Each number is 50 + 12 x the weight over its row's rms, rounded and kept within 0 to 99. Layers, rows and columns count from 0. The size before them is the row's rms in percent of the matrix's.

# layer 5 attention key, 192x192, rms 0.152, rows 109-130, columns 128-191
096:50 50 43 45 53 40 58 36 71 68 43 54 23 60 55 36 21 60 42 49 58 70 55 72 43 71 42 46 41 54 55 63 44 57 41 51 47 61 37 55 51 38 62 64 51 57 60 64 45 55 37 42 42 51 64 49 56 58 59 24 43 34 63 55
104:56 57 36 37 44 41 64 40 73 53 55 57 54 41 45 40 52 59 53 61 45 53 51 49 44 32 30 42 32 31 51 29 50 59 48 51 49 59 65 38 46 45 74 54 57 26 78 25 59 63 36 63 59 32 65 50 62 70 51 53 46 65 44 43
101:43 41 68 62 49 43 55 44 62 63 48 58 60 55 58 59 36 57 35 72 61 61 44 49 46 64 56 34 43 00 46 40 30 38 37 50 64 22 63 31 63 51 38 44 52 53 56 52 43 50 60 47 55 63 50 50 65 58 59 47 37 50 62 71
105:54 41 56 57 59 46 42 35 52 44 58 58 47 54 46 44 35 37 83 39 66 32 59 63 62 47 51 58 49 24 67 20 52 41 42 68 45 33 49 41 65 30 59 51 33 51 42 46 54 51 57 71 34 54 55 40 49 19 56 39 42 55 54 59
101:60 36 37 70 40 61 58 51 46 51 37 56 17 48 55 30 58 57 55 36 57 48 51 37 63 54 48 44 34 54 57 47 40 69 56 46 57 72 76 30 57 50 36 34 69 46 33 69 69 69 44 72 26 56 36 22 67 45 51 56 39 54 30 57
103:73 55 62 39 57 60 43 39 66 58 24 31 59 30 61 61 45 35 61 34 73 65 61 51 43 29 46 42 60 73 49 56 45 62 46 16 41 22 50 58 54 57 61 54 66 40 40 48 53 47 66 47 54 33 56 52 36 50 64 57 33 52 54 31
114:41 33 41 56 54 34 49 60 62 28 55 10 51 65 43 62 59 65 54 34 37 56 63 55 39 64 36 57 26 58 51 50 37 31 68 57 45 43 57 59 46 39 59 39 57 52 48 46 56 50 52 52 51 44 41 35 58 59 66 67 57 49 37 55
107:32 58 32 33 59 62 55 48 54 58 76 48 58 58 41 48 39 51 73 53 43 53 59 39 46 64 50 58 42 40 53 55 40 42 42 55 55 43 61 30 42 47 45 52 58 47 32 56 44 78 38 44 44 51 26 41 55 43 59 70 49 58 69 47
098:47 36 70 08 31 41 54 48 50 45 63 57 46 65 61 42 42 53 65 32 61 33 50 35 44 63 48 49 59 23 74 70 72 43 41 48 46 59 70 35 56 60 66 35 73 51 69 58 44 45 54 61 41 58 48 37 57 49 61 55 52 43 53 27
098:41 35 55 53 19 37 52 53 62 58 57 43 41 60 43 55 47 47 52 61 48 51 33 52 62 63 56 51 60 62 50 41 65 70 70 36 72 37 54 45 42 50 52 45 42 55 47 61 37 45 33 37 19 38 37 47 69 56 43 82 57 63 56 51
107:37 58 28 54 37 60 63 45 84 66 38 47 54 63 25 43 43 36 63 43 51 48 57 58 41 43 55 58 51 31 68 56 46 65 51 38 53 36 30 39 55 55 40 60 34 49 61 61 58 48 36 49 47 46 61 72 72 28 41 41 36 44 42 48
096:68 41 51 58 63 39 66 64 51 51 54 35 66 63 29 57 53 46 24 60 32 65 64 32 27 55 55 51 51 33 61 51 52 27 56 52 35 55 59 67 58 62 48 50 24 42 35 51 39 51 44 72 62 50 51 44 12 42 33 30 47 46 56 43
098:56 66 50 38 51 68 24 62 57 69 40 48 66 42 63 50 39 43 51 44 54 69 46 24 60 68 59 67 49 89 54 40 33 47 64 66 62 49 28 30 44 59 37 47 65 50 61 64 51 47 40 51 62 48 26 42 45 19 66 54 62 39 50 51
101:20 26 44 62 35 40 44 37 79 35 41 70 53 46 63 49 50 38 31 69 49 51 53 55 42 45 63 57 71 92 44 41 49 39 39 53 34 49 61 37 50 34 55 62 29 63 24 67 45 60 48 48 52 44 35 40 53 50 50 46 51 53 61 33
104:75 68 54 36 57 71 64 41 51 70 46 50 56 52 80 36 38 40 65 44 43 41 41 38 47 65 44 40 44 57 40 43 31 49 54 55 61 44 50 28 44 69 59 49 41 62 52 51 59 77 37 69 53 54 51 44 43 47 48 33 31 44 55 50
100:55 28 54 36 28 59 39 58 65 48 60 42 49 41 64 58 42 43 59 65 66 63 42 61 40 68 66 30 36 27 50 35 73 64 52 73 62 59 43 50 45 50 49 54 61 66 54 58 62 56 43 28 32 68 45 55 55 52 48 33 38 73 29 47
100:68 47 62 26 46 35 40 37 40 49 63 30 45 44 57 48 63 61 49 58 41 64 51 41 48 70 50 58 55 25 39 46 48 70 62 51 48 52 59 69 65 57 59 47 40 60 72 33 50 54 46 37 67 42 56 53 39 46 34 47 47 30 33 62
105:65 43 47 57 42 65 37 50 41 65 53 34 51 58 52 46 30 60 70 50 37 22 58 62 56 51 66 60 23 42 68 62 44 64 57 23 61 52 54 68 30 55 45 51 30 38 25 50 62 36 45 44 37 30 47 48 47 49 66 41 40 49 53 43
107:53 68 32 57 45 52 45 58 32 43 47 52 43 60 48 48 29 51 52 46 59 56 41 37 56 52 51 28 42 59 45 60 54 46 74 91 33 54 60 61 55 55 48 65 45 25 50 24 38 53 51 50 39 44 63 62 47 56 54 52 41 48 55 28
066:38 58 52 48 53 49 44 46 52 55 52 47 79 68 37 35 65 32 59 35 35 44 56 56 58 48 64 44 50 49 58 35 48 66 50 59 55 29 38 55 51 66 40 55 31 38 20 35 61 65 56 41 45 58 59 35 55 42 59 19 47 75 50 56
078:58 54 37 47 58 22 53 52 54 50 27 66 58 60 33 50 64 61 43 45 25 56 22 46 56 42 52 50 42 40 44 62 49 45 51 44 58 60 32 57 73 68 51 67 45 68 58 32 37 60 61 48 51 58 42 61 44 62 47 60 40 37 51 64
095:55 47 60 65 42 57 57 33 43 56 24 44 63 39 48 51 50 34 63 61 52 39 31 31 61 41 47 64 70 50 52 64 28 48 61 29 51 58 52 46 55 51 70 64 46 43 52 45 42 78 69 13 47 43 43 43 44 59 48 49 30 57 22 63